Part of a small language model's weights.
Training: a variant of SOAP for these matrices, 127M tokens, 3864 steps.
Each number is 500 + 25 x the weight over the matrix's rms, rounded and kept within 0 to 999. Layers, rows and columns count from 0. Numbers have three digits each.

# layer 5 MLP up, 320x128, rms 0.157, rows 242-278, columns 0-127
530500456533478463494544534548515478444519485477487498473444470516520551492529516494486488475529522522561495475490509575501516500505533463446543515525480509471506485468490479479492480509495505543427497518533473506521497494486510508508476504514466472516488510506562496498509479485464489521485505496520528470481437476452548521507486473471528509503522513520506511510492546481509479500479
500490534510485549516499543534507474485488476490453497531526510511518504577479484550505489508501511494514485497534463493453471488497494539492491539510496482528489479542474518486463543522512510498496473507481497489505468507488491535492476495543506496505472492520493490519545492504499469553473457480500514521502503477547535518526506508509523501476523488500530469523497511479468504499537
496487495475481543494489497536520468506545486519471531529546559470530515503519504467522473494539508466481477480493519516458470501473529431482484549490471506498451507495498489522490481498456500517503511488527501518534491521491457511508498537528558450505505514492494509500505520446523521497518490515511471484497498537517528530545537508486475455503481511512507471486539539503475506505493
468492475469448513474472495504522501544502487580513490493534496515485508526476467503490474460522503440472487491449526512486482496493501501494514490478486530486488436521539507490551493512561531512519505477477475449515523500505509497470506525504503461502468497521493533491536519548489524534491474504481486472520477491512467480480509496556531473486477449515486528507502443466465464513476
488507481526500515483497514519487523499524477502483468522531491447494519496521505482499518530500501427528549487475453522503504555531524505499533502493533447479458473448501492477519534519530509505472525478500508498454483496513521485524488507483511533475470524504503498501462508561499477532496472434476499480495494522558524483502509508512509497543479456496530503450511537518529498475536
535499545481500482519442465470520477524502471552484519519516544511509479492496494531487507500440492527507494493490503502490503541514516479497487543511514551502521461506501525454493497461526505498487470526524520548526526461498518530524490515546495486486476532478445546480482514489499504584509461537545503517523514486548485529563511431503505475522447509509475506523507529504513486519511
482514461499508507538472500475472510490528523474540522525457518491490449526529489475527466497478544482538523470507514544546512474501478508471512518482475525496484501474479491482483517515549479458533510492488510505467463511485518507525536492505541494465538512507496486470511476505511483509509539474468482482532518492446502500493467504495488508518529513521493522509458459552473517541485
515481495507534471478504503517507457541521492533480529514544501525498507512502500480518499507487488477500511484447491509493466477475517516505481526549525476496563487524530495480484471501531449526503495493538508465517478492496555507493526485511524441546525476494520452495519467518548506510483447514532520490526500479514496486526442497503497531500499474503512511522486484492508500483506
513515500472473538521463513549518483493517500502495483462498528489479504475527475500511500501549455472534455456496514469518512466519500500492490537477498481467456499487528504486502521454483469549486496465488504480494486491534496528518485479462515523472446533501454526521519478499503479475474480491481472479518492488474524467528486487453508462512462542503531499457506537497482481505497
513545482501488480521508478496501535483467466488499520497531464448525529527524524534503519444526514485512514476512509529484514524504544459507472497545462501539493521464455547484534524529481495478508495490518535520507505501493486527525494519449524524477496506503524515489490468538500456489517499520502463468458495484477485448478528495505479511493493509485529503527527503459481521483502
552472475523493476563516505504521494481467443472499533479463503480500510557488488468489494493485500524480530490475464531500558517470515486492529482463553506500523529496491519530534545472492487512505491491505509469511507496460492485532498520479469552481493473456531463518507477504506489500461499504470525487562488497503469487524501476476514504508480524514518436511472500479534528523460
483497514519495497489512520517477518501548488513480474526497493509446502483510490532491477527467459507483510444465461467512534524532519495542473499463484554464500564501542511476478501464498476514478476494516495506511486481468494532501512458492507509463518486497504480484497488497506494506487512479529535490469476501522486468524506535451497498524465490474490504497464545481532520495509
478496465452519487536451501508548493524476492498513480491520515453535524484549486509505514482479505486513500515516492519441495484508501453508510464521507517491535539526554494518481536521533457532511526496484500489466495491495503473492506492522509531516496496465525513451532472514481468541522503511490478476523473494494468472531532488513497487465479525557500520501507481501502523538481
505494525531473516516530471511502472520494435537503490515496537534505532531478544519539521538499519508484521489471490543489557493491481506504525547502494502497515481531565476502521506479502518503526509511520519504504499474509490517494497481494513482531543504493500509516488489492532489510494503488591543481522576507517518454520516504461528504512491519536478532463462483496439497485500
487482468477534494503485530484484480486510468514527474485494507496528456539482473495509484493533478510536449512529471540502458477481494534488499510501510508545489489477473462562491486496492516454531474495531513472454470477513517482521507491481497486506503529512537519545508444530523465505503520514480507519486480512520504473485490553489478513525510497506471490509515483551478480529493
505493494479541499508523527494515525497505506504529475519539458481447472485511526524515503503509471522474501530479499499572496520483503530481523504500535499499482499505489530517505479489521495498502513506561524509527489476524521477501460434522455493468485467495478491511490478491509502481504468531470469450477487496437492514487513458497505491458490496503551493498488571513502484547523
495525520516502500490496500551498549460497488467582489462547516519490465479478502520483495455475511476492497486486530439482509476459510479539511441490482510488476518523517511485506536497522484478506477503505512513521508502511472480518490489459499450511485459488539512494502552461536520523517531475510530492448554519518514482546426535473496493504492562494470473432495494550541511476458
472508504485473494506477473488530549483522562486456531480543497535530475527524583501519520497461482542553465462510487542511512502527482515474488514507509509462528541501521504522484459513504522505450465482492480466486476498481492506482487495479540511514517467522526461554516542439491477503501538489524471492500502479498482484533489508509523487503517489498479479534455514519520500536503
508467507517514475520521510532482478554484490475478488540494512522549541541484495489439477497527520505539501475527533523501504541507506506487545456517498495499463512488518534532510487553489456512531442499549474513463485486508508511495528541493504524505523501462485533502523483528485516426510512470494503509542493507488479503422504542508475458518497537489506513487496500528496460506558
462450482469491484480506527498525543483491482509499505487515542491540502497510478508490492517492519537484471481537511468482534488525502481494523502518483493494468493513507516479529521518497538517479456515501426463455525500504460515488486490493489493482464476533461488504498501505498494517500530489529513530495471504472495510483452516515508520554530487471484522509520502521541452517438
459539454508467509469491527488530519476495490509482520488506498466502506480508478475434494514494521520519508498462488461473507516514513513506507490509503538466496520463539540486498552478443501487512542487468494455466452526514510476494525495533501472433464507521472494486483441487552445507472467521512533504489535537509457485510472539490460503486468528515511504474540486520486474482474
527517475549510486488476500495478491533490512512435520470518492501484509500492503516488506521509527528491485489482488500506506472464498467474488508511489492496495533526496533516501528494503507471524497498520478448522516498509495517474477482522510484483502501482488518483497486507542496482502496477441482444496450487502519467508485486489507485456532498552517501456501487456474471485516
509525505523478490579514508467527464474507501459510475497518556504484512510498497485528546471554448477470533488473509542503492517497486528523500526505515497458490514445530559489528504529517485534539553495486476455502542466503450476478508482480467487500514498470528524503506450499466478526491511521487471503516514472488506534500539524498465487488527481488475509519490478474431466520474
492528551469461503495497518494459464480494514540501488516481515492486511492498533461547502496506484567495440512519515505491499495515488478499510503499481494485522518529546504501500491510481475558499462488504480472513488491522529462464534485470471519534492480505509504492468511507518491523509542513467526504489524446436501451499522536473483513444550503491516545524470508545460491551479
446513513502516510513479495500543495478505474493491476505516520471463492463513506510490465471495522440503487465486500509513526499528530449507492527506476468482512503514459541509494524484535535496476506501536494492512545504483502489543490507539505523473531494492509503481494505492554500490523526488544478525500491490554494558501455507519525519447472492538489493510467495496549513466503
526550501509442479486497471502526490513461532460541482478487484475523486467526510544526499470462522498500541503494478471502518514528475526473500508456502491492458535489490500486512451499472549533516488504529527485495506486512483479521470474469505525494470503476499482483523502479531542481550511487493520517484516481459506528505492478519528459451518504534493484502512545511526497526532
490503501458489487514532488502548494504518491498530501517505536483535552511508523508496488473488553592502512516473505545476510467481495489508480488561460505481508511501500479497532460487503536487528499530463471515486533481496554496488505520457491487505499483504496508474494472520501545456513496493518470478548458471521476487501508440536481539500486483514463507478504500502468476476467
505533496502528498479478465518515528502544507476478533523507483479498438495496508476530523537477458529468511501484497545528514513574449503528509526483497518521517531483489514511485476511482521521515501483502540526496472470566459543558478453516479498463437449497506476507500469536502493489500521513513540486512516492505520490500474493500501516495488500505514514493519482543493507510534
512482533424454469536509476485489545476455490493469497505491494470508498505483540460526502458519494446553517497502512496501501485490504508482524455494493507454489550498523476489468484512481495469505507491551528525511515492503477517531501491490489488510474513529473536505469539494518519478505486443538438482513481475489450533500502509510494489472510500495508482459503496541511456509519
543478530536475537470494523527493469492516466484480523519560462509516495514505473495552520448511543488510480488513494549491482497501550510491525517500481491547520494492512487485540536497497527522524492516510516464490494517518494502505494483492469487462499503524506477509516485455476520514504492500504479513469526531480490520475498483467459524516452503550483474495494515491525509506473
510525509503490482497494451506502479519499488470504524524509517512474510499457521489502494525492483535503496500503498510511545472493508486508519539490530488476492534471488513555516515507510497473524534473486501436492474498496496480477520498532531543498541509504524528498536466466489459458483499516487468496496507475475482503490501527495489432522511507508470512416542491508549529489496
507500527507502465485455526541532485483522509445526484506513515455531501548487478477520530507504449481514509522472489511518484459486495522475511513504477483506503500522503483493503514511487525498532530491466510490498537497514535501516531476531486478525484463467477526506500448500506463492502492525507472512526437518457508545508497477449447492538484470502535494516463465503485497507526
516527513502546490477513469547458444497483487493476528490532488445517474536513512516481469496496461470545520455438529481471470528468462517572493496491519486516491492522517504502466499526523501476451535520513472516515487539526502561480489500525469459508490497511523487494489480467518488461507511492480481504482470525525470533422473499471536506503492461452499536449523477534527473538479
478465497504497500534532473487527543508454488520494451514530482469548500510512509487478490536480523507518519507497511511480481506494471515547504499494554530502500502517549479529497459525482514478518481463474485500472517485523473517476568515514505491520528465487473508493494517501508523453502473512482481504510475452490485507515427464507515505538522488519490475506461507522450508512490
476511511518484496478474564541483473517495502507496500494521461487494549481483507434456506491497536491491472504494520511510543494506486485533489463492524507509501514476515494497488538519521500547526465469531511495517467445532475551552531545508506490480507486544497504518448517536520480494480470472524498517469433530523473489479557504465486491501506546487503530523507497510547520475468
509463502555484475487470456509476489501524477492454507504468471484492499488521462508497507509534460475476489506521493486512496525489493505488488506517536476533489450549516525507480519518496499487463528496520507551487486545501504476510554538512513488507510535476494501485472451525497474526488506514516539498520534536501469502502470491535468501490510465482474517500491491532533529513531
532538513496552514490484506473559524533507505516539508480451494458528533474564472491514518477521458545495513495506476512519511470486495497485492475467481524498524492517481524533518508519439429528545483513469525478490463539476522545483517492523495473481517507503491548529530448478516485502528460532499494544508492470498511517505466515512506499513497519531486529496512526525497534526497
# layer 5 MLP down (transposed), 320x128, rms 0.178, rows 242-277, columns 0-127
521525460511513501529514505488498509474535530489511511492518509526543558563514496482515481487452526529523470531487492531495525520506492499496467517506525505476518471474492522456534529493509499549479505474481502456493477487515458508508488505477478483484561492491513505495512480482505460500535536530525494438534500483467462524505513484508570539502484521486482516474477463497505531483467
497499490536515554546492460488497536515511508483496503503482524523512600451542488501513529534508464488514507479493519504532484531506479481475513480492476493530450519508492510513454489491484466532526512511488486526498507462495515481496471481500501473507424494525483495493475497467522512479483492497487478508501508475518482445488501466510460498487473500488516496512497503513490491474471
548521507472481487480509547546506511481496520479508456535540487518490498466518477516482541463457503488500524519528491509468501491486482485523516501483517527485537532450435501485481533468545545530462499470487539506497519448518578522525485558535455477510489499496514509534487468508473468544477508502492481504513497517547505527511487484492530488498497499490494470502490513475493504517488
466519503491522503495508505504525498496492509513503524532488509501551452517462521508471519454488524550551537506525542479457490467491515481528489470485512479512539482456436527497500461521503460528469500483487506516474500559484485534488507459483513486457498527475492486519488531498510499517481490500516495496467470489513506557519468467486484499478456539500497491512527506492522490500528
505453480499526519509511516480506490548484546490504475523518455519468567490523515487459468481539465467508486470480506514517522502494508541471516493464493520516496499466520480536511507532517537520522495464452543499463526512493483522526537515455509534485521488474550514505520535543525499511502479549442505485507511566525526453510487498497529449509490541504516496519500529554487490504485
511499466493515495513532527521504526491529554491491490466464479485487425476487502528523468515498506531482493506508472510458515511488467494489461518431540472464487579468475505478504521493483520487473508530520494543487475496528477480529513498458490470546477511485514490502515485499484546502488526449504497487517552534525454546538487471497431513512474503505491465479496558508502517513498
506487509448509431511509509507507542515545452468490502481563478501507434480508491497472511518498532466504472522465487517546493501488485500533543525523485471548512477492463466516541535470481504479513494504472520509493475521437483449492488546494504500490508521521547481545515481526526513524495536507533498511503495510511474503508518494457498493482522472499501515484502506525490542495479
495479498538479449525477503476492507492469539506457540471483493467504530489485502494488484481526510517508509536505510515526462518489514509508522503485491534473473528500539493521525525497512494527506539498510490488473479518523507515492519538476450514536515493509477501469517520519519514517476516530532472528476488518481541476496507536487539467499495483509515487500467468521471494486556
490530513505504502485460491479517479502518459464498493525506538539516515537522481512485474492556474517482464537463517515491495489487488484470531500487533509488544501472444519455456439480539471476490494499456518511498472507548509482507463516490487507492516559502511533481528484498467487552495452500484496526465519480494504520492514492503505458521522475492541459466534518512530517506504
457490496485485508495514458479498553504501521514489502481516484518473437506521514488530518457499549490514511562473496542467499543535484495457507475466531527473506516525494477515487486496522496506541485516482483530511516471491492493492512487505480452476530516497498499511497510502447541505511478474487490532461500477494487493453480507517447498529502539501527495467498497457453488489447
547454499527480510515490518496516488503500521508512544490533500492492520451542506501505515531482470485527492490469559471513510461466508484487480540495527472498488503533481511530513492522572479504483471509490474489531478495517491474437483497533496517491500501543518496508502482481526485508494522485463517499472468457521514520498539449534463457475562482449521513551483532520515452493518
476483523488471465497516503491500510532482457548498531528542500477524532491526536476515527438517514485506491521504497504518514469497495473483537483533490455507508515525518501482497491528489518541515514464517474492475485468524524506491479511494487499504508473513499531497473486528508508487492515460479496512465505483520538540468496462495510523481521477533514497500525512435490524516460
523473510490477523487505504510525494512464483508574467509494527550507513477538497496494500455478507460522530518543496524451509477548476499488520505524503494556511437538462533524508498487512505532489509503464505495468488565483496531484493460490492501491505474516534501485460506495505522525497513508478507507491484542477489504530496472511475491526479483510491512467533503442485484515501
510493525504531545456537455530510494493480522504487543480521515499462469504502510522489550477443499442475513460507507513502516512473557524444496533501503452495506525501487497561494489486527496490477476488488520490531501539501533550509450517456512478461489504484499464505470551490506498532531493492574482513482505503494492482513520468507425512509467506482479530513485485518510492529504
484503494512512559498492483527528480505462467480490487543483468532529469519515525481489448528465513515505496506546507481480459454506521489541526504524469523504469459508454510488499469477500505489502497482519504483482541513461463510511466504496535501490511500504518510512506496508464478484484492495512475518563521493505513519495481540505418496512523487534483492527491515486500496487541
495490508470430509487505508472507512466498502512500545504517497490449485483470531448489500531478471496517519471472484510512492508499490471487484488444456499494512510542520510482509488505489511449496520479518482549498502508513462506526484486477480547498487477508502531484452494457523489475492531510512542465491489448481490504477535519514502500545493487507493504516506505511479483469513
559523471497504501489468509489493502532503484483557545510536451472497520461470547448522495505495566466484513493525469496525535470474491476503466502505479513521495472510531466584488470472463463527508490512483490515502477496488520529576548513514485487515538490508440446485460512509497474488502500493497525535494491499524486511517472489485548466457485481494508518471465497505460511463489
478513473501484466523473492511539532512505491430494522508482512465530538533504521467475490500530543466460462496520566512494501470484488493486503566496483541472513487513522509486509475482517470496506513480520537461511484520531494477500554512468493504528465507524463537515506478447512535533538475488483496545507489481458458546517509492573509492482521509542484516512546515492522498485498
535548491489520525461498481521486486514502493514529481495506490534500436512484502478489480509514543527471505512491504504462574508514529534428496511523551517494502496531481510497498459443500466498492529481515501487518538437518481513497464495532498478467508508469537527521488479545489504513507465480522502465529518484544517467499519472538505501511513485512467514516551504453485548526505
493492486494492514472500481511479577492531500515495486519451509514502516462524481485518507498493531427526521459490511490485457485482508480538504481482532475471512474531471524529503543527506448488482485514510492520464525461505503529510505546501482516538479498502481522489491516507512503489472514481492485526542502536490436479468475461519447535496502481477506515523500508497526485513479
527502513510470497554501494502511513529490500460538551487475541508529500501468508516487500497535515494438504458492433515526500487512529515493512534526460522525477490487516535491496515488482463466505504482508553501472479529484473525486476517487495473491442522487494526483488416499465468546513547488485503510497502452492500524519525492496464530490435460492590497489514494506536482457488
473515482509522543485503505472479489480486500481492490453523500499491525531529469529543549490487462505501513485480488512527473469508503528539504447506507507478500525460534496527505479537487492495530491508461468525519500500446476522451529503462490501543512476492471514510550514480511516526525506486481519506480461565513520522445478501491459471490473530493522479487524502512503529521513
474505468452526470508489497504501488511492512487500492454507514494508482507507471475506460449508483490499529461478487496539480446477505531463511545488527516468517515490485473495533534478572465487529506496476466455493540490520483507534497495526454483490530493511469496492491505476505490507512508503466480502533461519483501493452496481478528476521482479531529511489489461537475464488470
518499503501468478521496466464481502515525483461492472490490508509482452524489524511484462530522494510513507450510499435474472508481512489522542431540528466520530507491485517471465497530471516451512492503560486485485468552526518487514479497474492469489447472475509500511504482507489523512474494485466531494484514562518503533480481493530541547541461492529444477460490533491503493518483
489483493512541501454515521526482512475520499487479548494472550449513496504478459546560517534485540520494518492508484535461495467524486550459510498519478522484483497517513518510507495486545455520480503513492493518501521507465515516501470468468525489484517509517498515494514466488451524481509457488533487486462548503503506481508519490518475542538480497519522544493507472509489473459473
524509462515490527524510469481500475502502501489495500543503468503511460483509545527509470477487459512486508468474495478458533502511523511459489504494496535486501504446537478483511524476507500498495479470531524496443477498516474493495445523495503491471479507516500473497456525452511470468511518520519503501475471460494546535487518478480517484523534519501464542500525522489490501514543
458483532479508441500470497466497502537565488465496553522522501502499543500489464443515473490483505533486540514551548508472481519544507505504516498512519532519505506517528504479536506456562489484481509513504537508496483498482481524483497500518490505497504514491503490436481529446561491524481509552508511537480504487512456481508495514513513485447518486479480498487500520496471535519495
533539511491530496497521440511537476492503510515528468504515498510514532491482498501498505504513517456509503470502524471447494496530448486511475497500502490523508480460448505480484522459512493475491554505523511499515502545463505542504493508496519495461523512547461446494514495474504539509508480565506528485480514534486510454467551514460473475497507502502551495520479494481517530499516
523445427544470552509503507470476518521508494568461485499534477528495549484519547524499505541519507501507528483464500503517480521524494538542533511530533488518477456510510482517516497533506482533518537512476485510528526527498484502477506559474497493496513502502467483497500449525454501500515506484510476490503516441485502519539522514518482511467480521496493491542469492503501500507464
492477491508543525509461525487493477492520517463518538532531488486498465453553508497484454511495494524465513507484508469511501502492474502465455502479522494515480491510473474501514479514503435509476500487519530527516494481496492487492491491506543510515491528488516473454518500501520480515492523524491517503517513471558481505484528520482445455475501512532496493493496489517495518482466
514495469518522531481477529527518527521531530542493468473490507499489380485499493529517514477508504487508475492514484509446449502520495512522502507499495483483525486487500472463461482512489504529482492465486533492482504486503460491510466547457478512530479511507500504491451463510498482503528503523498465498525516481512520537493546519540506549497473523498523519490508476518519523503493
465510488499503495471512488517509506449486500489516501493518483525502505495498447456459490493482519494504496525469495502526508512505523508497510482537569475469489466539520507521481472469503479542504482450538528541493509493513485515521523482518503505498513460566517487498531477530495490521485491503473509449434476501488497475506469521515492493503536461516566478487507456511455522521486
467526486506509515494487448501453511457497478513489499507470479479492551521545513493502531490481501501504537525498528516509495472521509482477469538519490462478484505580483439504477492488501475442536513499519531501501522532475491493508519459490511493462451472543481471527499548499484463492481510569417470506441459533490521538514521512523431546493497534520502521475462540533494486501518
511519511513520498520500521478496562522486492497532489502486483494529528484530530524558486509471495506494503519472530510526510494475496463465518499482495505507521511543489478508537448499482518483490480498471492478497551473528468484520487491527560508525489469524498553491481499463483494505503479469523522483503529435458492499476491545492467480478516509494521509517482545508527506513478
533521508490465488475444507495481536543483507488505468512490467491450483480530478471486489502464499478505446497521495481515470526518427510538459492470508479494537496505465480527490490511489472529491485511457523533515502521510508537506510512472524490541534487501491439499488521499507527530500480514488533470556497483536489471479516531547526508518502528506520459499526520500489511490499
498488561504483446521530483478505518501481492496539502511474518495471483476466476476520507507498510495493512492544504478513521457492487570541477544498497461494497481505508524521526495498532495533490476534498476526522519511498570490509501527482521499515520529506524503502512499560512506484499504478482527513514463490516476541474468504486484513478517510496455468476501520554502498513536
# layer 5 MLP gate, 320x128, rms 0.153, rows 243-278, columns 0-127
493488495506490504534527491485490493461495512519483541517506529504488504513530486488516515529514450467532460539501500485434508462526477528476494467481499506542492469516508476506468519495535481535521497530495519493503505514520502469497482524442451518492450479497469513498495458449498505474533530515505501529504524522528460455503533487523535526473464472482489449482470545511501484498491
448491448459458502500457565499495490545527587520531486486490470522507518544477541461521503471524523527495472507525491543502448504480484454500497532492527465532522480518503546463513496483517481489486509486463537466464540542490538516483513503506524494483511492509529525484461517534494524511505522536507489473461492516500475597518526501519481478525491457514489502510512527511499479504507
485504470511470513509533487452488486486488485535524526500473494525529510494517517504445502474539487473506456503480540456554470501534548504482503516492499508455496529547519491516516524508559527507515494521505518508500487498515532532510542494498481474500569559481506550495482519461466513529537435478520528487498495500515485488478480518492488482479492530462512543514508496466526505479525
467532488491500493535522532530513516483545531464498526495498486509469523513456480542475536516476476484562544483513523477506472534497531496500506460509547489534529461486536511509507482481511513530443517472506529545495499509511494477536501496508568493496488528474469509528508524465501484473476475520488497497540503502512541478463523500495577495461494488489497489444485500496512479460481
499508491522473518516535474471507537517506517548502499522470473532431505475483482486528523503485525496485498498496490487513510504516487578563499510507486495533521504541511532499488458557499490477514527523503517501524482484478476521480522511509531464486466508476533469478497460509519474520510472488504516497501474469475496556505518505524547472519475478533500523517549525505530506541509
487478519510482512488511499546487509499451519514475540519453523491503493535516538460511498462481516534450481490513468488501468458502468485552466535479483463501518484477498552490471504489532472490476495503483503471490471484497486526539488482491480469513486480498523481442521517463439485520492505485502497487516499521537535526485509529507514516493514473491455532437493534506478480523544
538491504470485498497492469488534553482466505492500486477550526488463503510473467481484506484459495505464481502499499513507511500493478524487525489460460544493485487496499530525479506495489489455480462485474526472502511517496469467485484504513457520490501497497493559505432521516482491533532552483496483520441492506553440484496530489512466487490507494519485457523535484511483514486488
557491471477457519470494489508493527484492490538520504502522504486495497462511540522521527522491509521525429476495541506529493475495501528467510530471475501475494485485485503481467506531523516498512502482519543473510494529527511507507537501526497531470490509497485527511495512498504487552517517493481549547486477468460489508485480528480501514490456473532497497521482533513506530510493
506522516472497507503506521520503479522452468517489532588478488513473571474534540488502503511525487496569515491513518528527481528497491509516515486506488502491538503520475463501470526522494502499451483464489469470552537534520481515519496515500523506505501534473469506482506496553512534436473481537487513522517470488484489493485468532524533511476532522489486579485485504472486504478477
506469492486521492512518488556513488490463483504478488516531488528464531514523505486501474499476479492480526526522483463499498465495466531486459515517506454506494458466419509497508506531496530510464484490533493516452511497518504504517535481510462475469461547491563472566522518517549505481495481512482498469486480518486510485470518492505534486484522501536486530548454520514468485536511
547531520507491472510488527509472483508508501473534512499470498500496520452492456527517505506493513487502477490505509480430491491533515467488497491508517505491515502488509478477498508506471558515492490484476494470520521515512483526520544521482507495536461482472564576488500526560452450483494476499503496493480497501518505510464503497479503487510525524506507524488514509541495446477515
516526537485483504561493522527469539483468525497539480523522470486462527494498551504536520446490485488539534535499502492472510522525472479511496512557507478483473529519513517511529495515499509466464546485493476489476502482491484498489534492529523509507473503490530522515471520484486507540546521493484498506486470486513492516503533513557447477485477495535452522480552479504488514538525
508540468500484523507535520461443463502535448528483494550511483487469552467565490494497533537504501533472513475462493516474504496455497515532560491505481476486527508494559465532511520524464537509503538481518519491527486472474521509492499465425471509452519483505493501540486524458515508501497487457532521446504530531498515454493478531519514528496511462554431499459504499517518519524534
515490482516500521451477521525556508471520487531493503553510503456538485546465501495530500475452479529508477566500477491446512512511531511546504513511486487491474470482493508514464500512483549487512498521508507500485484525458519494540507523491481531503490503526519507523457481500508536496506507491474472510481471488548489515513457529503487523501498500514466536540496491506473508508493
524528471492522500528507446500499536527514547534500528481510526492489532491459501497485506503498478483508468521488501515494520487482463488540496542521431504536507494476541486520504484490480497501535469502488502471445552571484487476510586527486465526520496482523527515493521529507490511502498518539490496527503499516469498511493495507501485513451495510480497500531518477509512535516515
514446500553531561485542518503536472491498517514451474488475464526477535490476534496552484485499494502467495506499494506505554486499482509500475536478509533531424486443501512474499509533523499462434480513486485490487473462508474496477540528477522538502459477486499525501540501553457511534446503459493507492500473494488490502507524521496558494511512504515487514515492507504475477481529
504469470524464491528506508450498518525530497479468522477465473487450522507473525479459461491474496512497494519517493538535495508483471528529530478475487515534494474495483535530491528503483562510533493521475499475510531478496523568435521450478509509496472460499535509495455493514476505485488496474444473473488504452484513508502467480506488525516501508479490552528543529492489513496487
484507512508479492519458488513535553520539477493487482518516521510495548494460504494437523493494512518495505476462496521508479587471504482469558487517519473497485567503490501487522483508530472492488470503469550446479527494492521487532518466478503491509526468501510509480468507450520460434537484505477509534523535504502468505470493481452468500479499454508481533512509484475479504477469
472551485548499487504448499507512515510490502540479529473507484467481493477533531488546478513507503526503474480478485530513508486447468478510530510497522508467501458521499515524472495539489464462520512490498498482508474531518499526537486502529513467522499491465488508508448488514498452504549529514482475521559494541528500489501517491496485486491529451480507512503507460496488465474499
489503505497504465471500501495469527535501502555527486484513488495523547465481520463519472468469561490457509474499450466521445530486474508476518503497535483489516526542526516521475519545524490498493486473510488508554510558488495482542522511475508491467458485515511452506522497476509471474532499580535551534519515556505496481510516507506478502508490456507489546476513474462478496490492
454509525509546502483506483473483477543511518509510489530473522488472509480508501571479515527505493480527474536492502473500509425483516514495502490498491458494493484511524483494473458500479530539490511508496430482543499488499483465543512473491516486535516503463471493538527496523515505506492489500499483509480492494542489473442496490509552512493495491524534522501505537491530495482509
490437474521524497473468487516474512484471493518488517523513462487467529514495532483470505521471535510522491491506509487521489472499494504445517546506469487499475521512522490497491482518467546514468434532529506540490499545508496516542514518531509555489499523494488461493508518520545510508526497528502487451467490513464468493504490473480523530497519495501538513471508537495507526506470
552492541476531496450516487548469509477499520520515484496499439509483527492524501464479508522528481500458523455537499484459502500481516491495535467487518450528488477513495449516528461548555547491482492523518447501504499538498480479492497501458483465526486544501462498490508544436498485487526494490465507501475515508504502484511523498530523461527518500520472481497531506531445526509509
546484492541513501488498485503489491495480508523510536494497494459524510518452521484484473501473508535470524462492505456509524538476525508491525487514501484523507516507498441504532507556495515488471477505559488534488466486481524511509540481504500487515501509480565530532518501477494511530488474485513508485461504458463509503469509529524448515456494471509497506479519501515469493435501
466452507476495517468514494503480560469498498537468532462501506540480530534489531488480488506535487486503476498500522482513505526507524477513504501493489534502493483504531503497483488508510531495482455475556508481498541534484510515486470482533510489487466508525465518507504514483443521489469494481503516451539483504486530497508515469504495550501486485475512498499554481474472488517505
554509499508519529482477468489477497493487486506478451488520527477492509498517508517451512476500463489508543500520493466528508519531512507529474544459522543516503457549504488485494507485494523554517481487546479527496483491538496507515515467514493525487492489478499554476453535472486471509526492527502489485465499515465470482455521472530493492492536508491468531493530498535491534576519
495518506502536487557514502506531514466455504510493522534483516504466491490480557463509506533500491502481487498465487470530489484472425482515508465506519508524455532491541484522456511463520494494497513503481496516501482464541442533523527494481494477501508517496453482493490480495478497493509477518481521458522499500461491474499510442527486492482533487517509518531510472486525515498515
503519486528523488534436476507491469474485533437476563515474490553457520511509524469482521511470499506478491495502505500468523498505513493477503489462498544503457484528495524457517432480535508516506516526524507527527521486449551453533461479466509501462484526464528543491490546469480482526514478512526510564480468482553540509540481521477528477493504483533514481499538495501516455507528
518500517537501523486497469504487482468533479493498526480525507485547507500464506503482459483489537447526470462533560495503471533506502535518480558462481481506537555466492531523528495523479508501520525458522490511529516509450501499501518468476460481510475489493518516462506495529495473546545529504504499523510493483513524484463493504533486480453510477546530487495521505482468488498462
504485490508447530492527527488430522541526516515505491523484484503498514482503507516471464553522487523502505491480530498501517504503500456500519515461489549449489523469502514510528520527511492489490487510551507490491506522475500488519514496488483502463549532473494538505503510495500496458508471502533485512504473487464550502497539536480563516526508458505524472479537489491511503504461
453445474517469461512458494524493508516536532491467515526498513520468520473537492528486466485474534444469489511563493498527532515466481543524467475510523500518513519511523518495510491510479491471473490498487500497537484495473505546494529482504494491502478527503496520445478447502518556491509483491470522460512491486448478532466508468557483520524490533517501507451514502540506537478521
509507486498502461519485580477516477487550502502479494462493481501534504509480489470507480506520481506485456484514467506499511478519508502507516505513513488483511507445541487496479509538495501473487528508523491512468493452492498498500485446489488476513537532457532460496488511495505488516501498493516501520516531498565484484522534479547505441465521512534483475538522477485494514461462
442466468534496523550503509461550503470516488488531475519534498476537515511479481487467500509498459555465498461533489466482515518504521470486511539464500500518524475469495494458513500567571516501538521520530457508492502463522517519500539494519508504466510489492508498535506527486483529510504461539484518461496506489501464493485478496510493493474499471482534495552484514513502472491525
529519474523513529435481545461463487534501463468536409464511506463492519534520510476506495523496531482498436501512492510557493509508494508526472503469491499457470502541507491479505503502469463516506454494522499520555507468519500509500520537500482498523498466458478512539502475505525499511437490481484494526530510508493452454470470480512481500495502454523534489526521516498517466478463
473498493480457494485512490492490483476528469458493523508507515502533517499556512463498512481518479520505474519501503529549526481480502508441534491504494495488482508481515495488500527524507540503502509474529536495450478521519480495468518487493500532476552471493478501518510496507499531568494582489485551506497513475494481496532505482532469494448523545474452497495492490561521526495480
535535504485525524514444500463531499471467475504541511474514524496494533521534432504535484461482517533495506522516476531515457469512527493463524500473505524491520531493467465524527519497474526459484497501495544532519461500480545540512503526495481507455516503541483516503474452456460489501516465488493465489487492543500505507506503483506528543485564523530490520519503485515473493474492